Weights of a small GPT-style language model, trained from scratch on English Wikipedia: 3 heads of 32.
Each number is 200 + 20 x the weight over its row's rms, rounded and kept within 0 to 999. Layers, rows and columns count from 0. The size before them is the row's rms in percent of the matrix's.

# down: layer 5 MLP down (transposed), 768x96, rms 0.308, rows 714-767, columns 64-95
# up: layer 5 MLP up, 768x96, rms 0.385, rows 715-767, columns 64-95
down714,079,188,190,202,216,186,206,217,241,195,171,218,233,174,203,186,183,197,208,172,178,214,193,243,205,243,184,164,171,188,242,184,212
up715,104,210,203,193,257,217,198,193,201,215,173,251,208,189,161,207,198,198,177,223,190,208,195,168,187,195,197,184,172,206,182,204,193
down715,100,212,182,192,168,205,203,156,203,247,203,195,200,215,192,193,171,210,172,221,166,178,211,181,230,200,219,197,230,193,200,220,192
up716,095,165,179,192,199,247,207,226,182,166,209,215,223,222,209,212,179,211,184,202,201,178,207,190,202,227,186,218,200,158,173,227,227
down716,089,217,238,204,183,207,207,199,217,221,181,149,199,201,200,183,190,224,213,198,229,196,198,201,168,200,174,210,179,229,171,204,151
up717,088,174,233,203,184,188,203,189,213,214,237,207,200,218,192,189,204,206,250,202,195,178,196,202,180,178,226,227,205,199,198,223,177
down717,087,183,201,204,229,186,193,218,203,218,182,217,170,223,191,209,208,204,201,205,178,217,258,197,169,215,194,233,188,189,197,197,181
up718,108,207,167,196,192,188,188,199,190,227,215,198,155,246,165,198,203,194,162,192,203,206,190,168,196,201,182,198,204,234,196,186,192
down718,105,202,164,266,207,202,169,205,218,206,191,192,211,208,213,191,221,191,198,218,209,205,177,195,217,228,193,151,200,214,242,208,213
up719,076,157,237,202,213,163,213,178,194,201,202,233,241,194,206,180,221,196,168,206,201,171,219,181,215,211,253,220,198,194,201,234,176
down719,098,224,208,218,193,215,194,184,228,187,238,196,170,225,189,185,202,196,151,217,214,203,208,221,178,201,197,213,186,228,229,229,205
up720,106,201,179,181,184,230,233,210,188,224,196,188,171,211,248,185,207,207,201,214,188,206,187,185,154,223,224,205,227,199,218,185,197
down720,096,208,192,195,244,206,213,242,187,220,233,210,207,231,182,186,207,164,230,193,266,217,217,206,203,199,211,233,211,218,203,209,229
up721,086,204,176,241,225,194,201,207,198,209,174,185,175,191,214,155,178,208,192,190,213,217,161,211,179,188,174,172,230,172,181,181,220
down721,097,225,188,186,220,198,221,218,192,216,195,170,192,206,203,208,182,222,232,175,173,205,136,227,217,208,179,202,176,214,172,192,216
up722,096,228,212,234,240,185,189,201,194,209,197,179,197,220,196,234,211,202,223,208,206,181,204,199,171,207,172,218,223,179,197,230,192
down722,098,198,174,165,239,188,224,190,193,185,167,190,185,224,193,217,175,194,187,189,205,216,221,190,199,227,224,194,200,224,219,176,162
up723,097,184,214,234,213,192,179,203,216,211,198,183,234,178,195,205,222,197,206,191,175,194,223,194,176,217,203,219,211,186,206,225,201
down723,106,192,186,238,174,182,201,181,190,212,185,207,200,190,212,157,210,203,215,196,180,197,200,248,183,194,189,182,210,205,205,205,213
up724,123,187,212,235,179,190,198,173,199,225,240,210,201,190,183,178,210,167,162,238,205,212,200,187,222,223,241,246,191,210,212,182,205
down724,129,212,246,196,200,232,169,231,158,189,189,174,179,211,217,201,190,195,199,185,180,200,190,194,196,223,185,208,177,231,203,191,180
up725,106,192,199,173,205,225,217,199,192,180,176,191,231,167,211,168,198,213,192,208,213,203,202,222,177,196,206,203,184,234,196,185,204
down725,085,225,206,176,218,186,179,226,212,209,201,185,156,212,208,244,180,191,200,186,193,183,197,174,187,186,195,183,170,191,218,194,216
up726,096,196,195,174,208,193,186,147,184,195,188,167,191,178,185,219,181,186,188,211,173,174,233,197,220,202,199,198,199,199,189,211,210
down726,101,195,154,239,209,212,230,187,223,196,220,214,234,232,186,176,183,218,214,195,207,197,169,194,219,186,192,218,179,205,225,217,216
up727,112,185,191,156,194,183,185,195,205,223,216,199,212,198,171,202,208,258,207,209,177,193,192,168,227,207,205,208,195,194,175,217,204
down727,090,207,208,209,237,201,172,233,199,203,232,186,178,212,188,173,186,187,212,194,213,180,194,205,222,214,188,218,229,186,187,190,213
up728,090,188,161,187,198,212,176,177,214,155,208,203,241,205,200,222,199,247,219,182,193,229,207,199,190,170,215,202,220,221,201,217,176
down728,097,154,205,232,190,222,241,181,170,169,195,191,206,196,214,203,187,198,212,187,218,177,203,219,210,185,195,189,180,190,165,232,194
up729,102,224,205,199,180,175,213,198,183,215,181,219,162,184,204,188,194,175,201,229,173,183,230,212,181,201,223,212,205,179,175,218,217
down729,113,223,173,207,195,210,202,184,194,177,204,196,208,187,191,220,205,188,186,209,180,200,191,195,180,213,168,215,225,167,196,169,190
up730,099,209,238,181,192,198,190,162,220,186,156,213,197,209,199,191,216,229,218,218,208,184,188,225,184,196,208,215,203,187,200,204,225
down730,088,194,210,231,206,184,195,218,205,200,220,207,168,199,214,209,169,215,161,158,193,226,200,215,172,216,207,176,206,212,183,190,178
up731,129,204,183,213,245,200,192,183,226,189,234,218,197,211,178,229,208,189,205,169,225,173,192,157,185,183,195,207,228,169,214,197,219
down731,139,209,183,162,203,151,181,206,199,169,201,207,209,219,216,152,179,194,169,181,201,190,218,200,195,191,219,179,214,222,236,207,214
up732,098,192,202,239,212,202,175,202,229,186,209,222,207,188,186,215,180,163,167,184,203,216,197,163,195,182,220,175,189,156,210,209,196
down732,107,204,203,211,198,202,189,198,218,187,232,190,191,197,210,225,224,185,177,231,184,189,211,187,218,182,226,190,227,232,196,189,222
up733,099,213,192,195,214,214,207,207,234,220,203,179,198,212,190,181,178,194,162,188,167,212,194,164,226,192,194,201,207,185,220,209,195
down733,104,204,195,212,217,209,172,222,194,200,206,204,201,208,174,198,206,193,232,220,214,182,183,196,194,214,170,219,222,177,215,174,196
up734,104,179,198,160,237,182,206,210,187,198,196,182,252,207,191,199,217,224,211,190,182,203,157,216,187,226,178,204,214,192,216,225,175
down734,096,169,252,203,222,196,197,178,168,189,197,225,189,180,182,165,193,219,189,205,198,215,206,239,225,203,198,235,195,217,220,187,199
up735,070,191,183,203,202,208,253,181,207,172,155,172,224,207,177,206,182,206,203,208,205,212,201,190,186,181,230,213,187,213,253,217,201
down735,080,220,153,184,198,197,238,202,208,209,201,206,181,221,194,199,202,183,175,203,179,202,183,212,199,152,191,175,174,178,201,213,195
up736,091,196,225,187,185,169,182,187,188,215,208,211,211,208,185,231,219,214,215,174,219,188,186,196,245,180,229,236,196,185,199,173,178
down736,107,200,152,180,226,185,174,191,204,181,191,188,217,243,202,206,224,208,217,221,158,221,237,177,189,180,178,191,189,173,182,158,191
up737,100,203,196,201,222,208,199,205,229,203,218,207,215,217,191,190,186,233,197,199,195,202,231,201,175,184,219,200,206,197,181,201,215
down737,109,169,206,174,201,179,216,183,159,210,197,187,186,206,223,204,207,227,221,182,186,196,218,207,221,214,204,214,225,217,170,191,179
up738,097,176,208,212,180,190,180,216,180,204,226,198,200,197,200,188,191,240,187,216,171,201,189,218,189,188,218,192,211,201,177,170,215
down738,093,164,191,194,227,192,221,207,213,200,200,189,185,204,186,206,207,194,207,193,167,210,225,194,191,143,171,184,209,187,189,186,198
up739,095,218,186,170,196,175,222,223,201,206,184,181,173,192,192,224,196,195,181,220,219,227,187,193,206,188,216,191,229,207,192,189,211
down739,099,183,195,195,194,188,190,222,198,186,191,192,217,231,208,213,212,198,210,200,192,220,198,202,207,223,218,203,177,165,166,205,179
up740,097,180,177,233,214,226,208,190,230,195,218,222,216,211,215,196,245,221,202,162,209,208,165,205,234,204,174,201,226,156,176,180,177
down740,090,203,218,193,187,213,195,220,211,179,205,220,215,195,194,202,191,217,221,196,211,211,229,206,223,211,177,188,210,187,214,195,229
up741,101,215,186,202,191,163,224,192,202,183,210,218,203,197,192,232,179,205,214,211,183,201,252,212,207,223,193,204,224,191,177,199,203
down741,088,202,213,228,201,180,216,172,170,187,235,188,208,167,212,234,183,185,203,206,222,212,212,169,213,205,179,215,215,175,202,194,197
up742,113,214,210,200,207,206,223,217,198,201,184,198,202,178,206,227,233,192,172,203,210,199,215,193,168,208,226,183,183,201,211,185,175
down742,095,256,156,210,203,194,194,167,195,176,233,201,190,230,178,198,208,197,201,192,188,235,183,203,236,193,214,208,200,207,209,204,189
up743,081,174,228,191,209,162,207,209,181,189,202,203,222,206,204,210,223,197,209,183,239,183,218,191,179,170,209,225,192,210,188,222,192
down743,106,187,211,207,194,197,212,207,187,175,213,195,194,226,234,200,222,213,167,214,177,206,216,165,238,215,225,200,209,160,172,228,222
up744,072,178,183,237,206,235,222,198,185,165,229,210,189,237,237,179,186,189,221,213,182,197,193,181,208,191,195,218,202,212,208,197,222
down744,054,189,155,221,228,153,193,206,224,206,212,197,175,206,176,165,222,193,219,179,187,189,204,215,210,214,208,206,208,191,183,197,199
up745,096,149,207,167,209,213,195,201,178,213,226,195,177,228,189,226,219,212,193,199,152,213,210,222,205,198,212,202,194,195,171,211,200
down745,084,195,237,218,191,217,192,213,195,231,199,212,196,200,183,184,182,210,248,201,202,224,196,198,182,200,209,174,201,224,181,186,188
up746,090,231,192,198,190,227,210,242,201,209,169,153,212,206,188,185,160,188,187,181,208,210,166,169,219,200,230,169,203,189,221,216,200
down746,089,169,166,207,205,206,204,174,193,161,224,219,220,215,205,225,199,204,176,211,194,196,214,192,167,190,203,196,206,199,211,169,193
up747,112,192,204,230,203,165,166,185,204,197,201,203,216,197,190,211,184,207,179,203,214,153,219,189,197,211,220,222,179,212,197,185,212
down747,076,211,227,220,180,200,207,213,230,155,177,199,208,210,197,201,207,194,216,205,183,209,203,203,180,201,197,169,182,203,184,220,208
up748,089,170,190,166,219,175,169,203,186,209,196,218,179,181,176,211,224,209,191,214,209,216,222,196,243,196,224,205,173,234,210,221,171
down748,095,212,225,214,210,190,215,212,190,215,200,177,210,195,189,208,219,226,217,196,235,169,197,161,230,175,185,227,175,206,162,198,209
up749,092,228,223,183,214,214,187,167,183,169,195,223,195,194,218,206,214,202,193,170,245,200,206,197,184,190,212,216,182,215,167,191,200
down749,085,198,240,187,216,193,199,224,192,197,199,199,232,220,178,199,171,191,195,178,198,206,190,180,184,165,204,220,193,209,177,209,212
up750,101,199,180,161,230,200,169,176,204,194,202,197,206,218,195,196,216,198,203,213,222,192,207,205,246,202,216,169,233,205,197,220,211
down750,106,216,200,162,179,204,197,187,204,234,175,168,202,210,217,197,247,204,205,215,172,166,217,180,188,204,174,190,191,194,187,183,180
up751,110,221,152,239,206,166,189,199,205,239,208,196,176,219,211,189,168,187,190,221,200,225,191,193,201,191,210,242,160,191,191,194,192
down751,116,207,183,198,196,164,214,222,229,178,179,189,215,178,182,236,207,201,209,208,194,164,205,234,200,207,229,233,219,222,208,197,179
up752,109,196,224,207,186,183,181,204,165,205,172,239,191,211,214,210,211,202,228,220,195,190,202,213,186,206,212,219,208,190,209,221,166
down752,100,219,203,183,186,190,194,209,184,224,214,190,214,206,204,236,242,208,202,215,187,203,200,176,193,182,200,227,154,164,204,158,208
up753,107,207,216,181,184,199,191,204,212,204,230,200,185,198,233,212,185,196,177,210,232,185,149,183,196,223,208,210,194,196,189,201,230
down753,090,209,184,215,187,182,224,184,209,180,158,210,242,220,179,237,220,195,169,190,176,199,207,177,210,170,202,173,220,216,234,214,176
up754,105,212,179,187,199,216,232,225,175,236,178,225,167,192,202,169,196,211,199,193,221,216,215,195,175,172,191,207,228,215,179,215,179
down754,104,235,198,162,183,235,195,215,196,194,203,208,207,198,212,191,194,194,212,174,242,213,201,246,258,193,201,204,199,211,218,209,236
up755,080,220,152,216,205,179,189,205,176,201,204,207,198,172,190,195,191,200,183,203,189,240,153,184,190,205,196,250,218,175,186,200,234
down755,098,177,179,219,215,249,175,195,215,211,214,193,174,214,196,190,184,193,222,189,230,166,178,205,175,181,216,194,197,222,186,180,206
up756,117,204,181,233,206,201,208,220,219,194,175,197,236,182,200,192,184,182,194,212,205,198,205,180,181,185,192,182,200,173,198,204,210
down756,111,191,193,222,169,208,197,254,207,173,231,190,209,194,194,202,203,214,184,194,217,174,167,214,192,209,196,196,173,224,176,193,197
up757,097,175,203,195,201,169,197,186,197,205,172,190,186,185,202,193,165,150,198,228,241,249,188,190,183,220,185,198,166,190,205,218,171
down757,103,190,188,192,197,173,203,218,221,198,216,199,190,183,212,191,218,195,219,206,237,168,202,212,205,179,209,236,204,222,210,198,222
up758,106,222,184,215,210,193,187,213,203,211,175,217,222,237,140,168,173,217,166,169,194,220,201,216,200,177,202,190,198,205,212,221,171
down758,099,235,203,215,181,204,204,216,185,203,204,216,189,169,202,254,186,198,189,205,208,188,194,203,206,200,178,200,172,218,228,171,199
up759,111,167,164,209,201,215,180,212,221,158,199,193,214,197,215,223,184,193,197,213,214,227,238,183,239,177,200,179,186,188,186,159,192
down759,117,221,224,211,195,183,222,181,192,231,225,168,181,173,202,201,240,186,195,215,193,191,190,205,208,214,200,190,189,220,197,165,198
up760,090,205,198,197,223,181,183,162,220,203,163,193,160,176,230,205,203,208,182,209,228,192,233,202,176,217,233,233,180,232,211,200,228
down760,091,176,170,213,234,230,218,214,175,201,224,234,188,197,173,189,197,198,176,193,185,183,183,189,239,178,185,226,189,186,148,213,204
up761,088,187,199,216,205,164,164,185,257,198,198,202,190,230,186,196,191,206,221,199,211,194,199,202,214,169,225,163,206,230,201,201,177
down761,107,189,183,156,255,194,206,201,213,209,190,201,201,198,184,188,205,173,198,164,240,174,211,198,196,222,211,214,218,192,179,201,195
up762,106,194,197,182,200,176,184,240,219,218,176,204,222,186,177,165,189,186,191,225,214,218,202,228,212,176,189,194,204,232,228,209,202
down762,106,184,167,239,198,216,180,212,193,191,227,197,210,218,211,203,211,179,168,184,196,197,185,196,190,225,222,195,177,202,201,222,189
up763,108,197,197,195,193,211,172,229,218,175,174,193,195,184,192,219,167,185,159,228,220,217,191,185,201,217,225,208,217,217,165,225,167
down763,099,227,249,174,221,177,210,200,179,182,202,194,211,181,208,203,190,209,199,199,224,208,220,241,162,193,155,217,191,182,161,213,219
up764,097,240,204,243,225,187,164,182,197,187,192,200,176,183,228,216,202,240,178,202,194,205,231,207,168,234,188,186,210,171,185,192,213
down764,105,189,218,216,180,205,233,227,193,199,179,207,225,178,223,192,211,183,173,221,224,220,223,200,199,196,198,213,181,182,222,210,199
up765,116,234,169,199,182,157,225,220,168,231,191,177,200,240,187,200,199,214,184,195,207,199,179,217,196,197,213,226,192,229,169,211,164
down765,113,184,241,203,173,188,203,212,237,157,169,193,216,212,210,220,204,206,199,236,190,179,200,208,196,218,202,185,202,206,198,228,250
up766,096,207,198,218,212,185,194,224,187,163,204,231,228,216,184,167,210,210,186,197,190,155,245,205,189,198,205,216,203,180,181,217,208
down766,105,198,217,184,200,164,195,202,187,209,201,197,216,234,193,215,193,202,195,215,169,181,228,162,198,247,191,204,173,188,205,212,202
up767,102,210,177,192,221,200,223,174,210,186,205,227,208,174,241,199,203,211,196,254,196,189,221,207,181,223,189,204,236,191,185,210,210
down767,089,165,198,207,211,175,198,205,238,195,216,185,197,200,228,202,206,236,231,172,195,212,168,239,194,196,187,201,167,206,158,194,264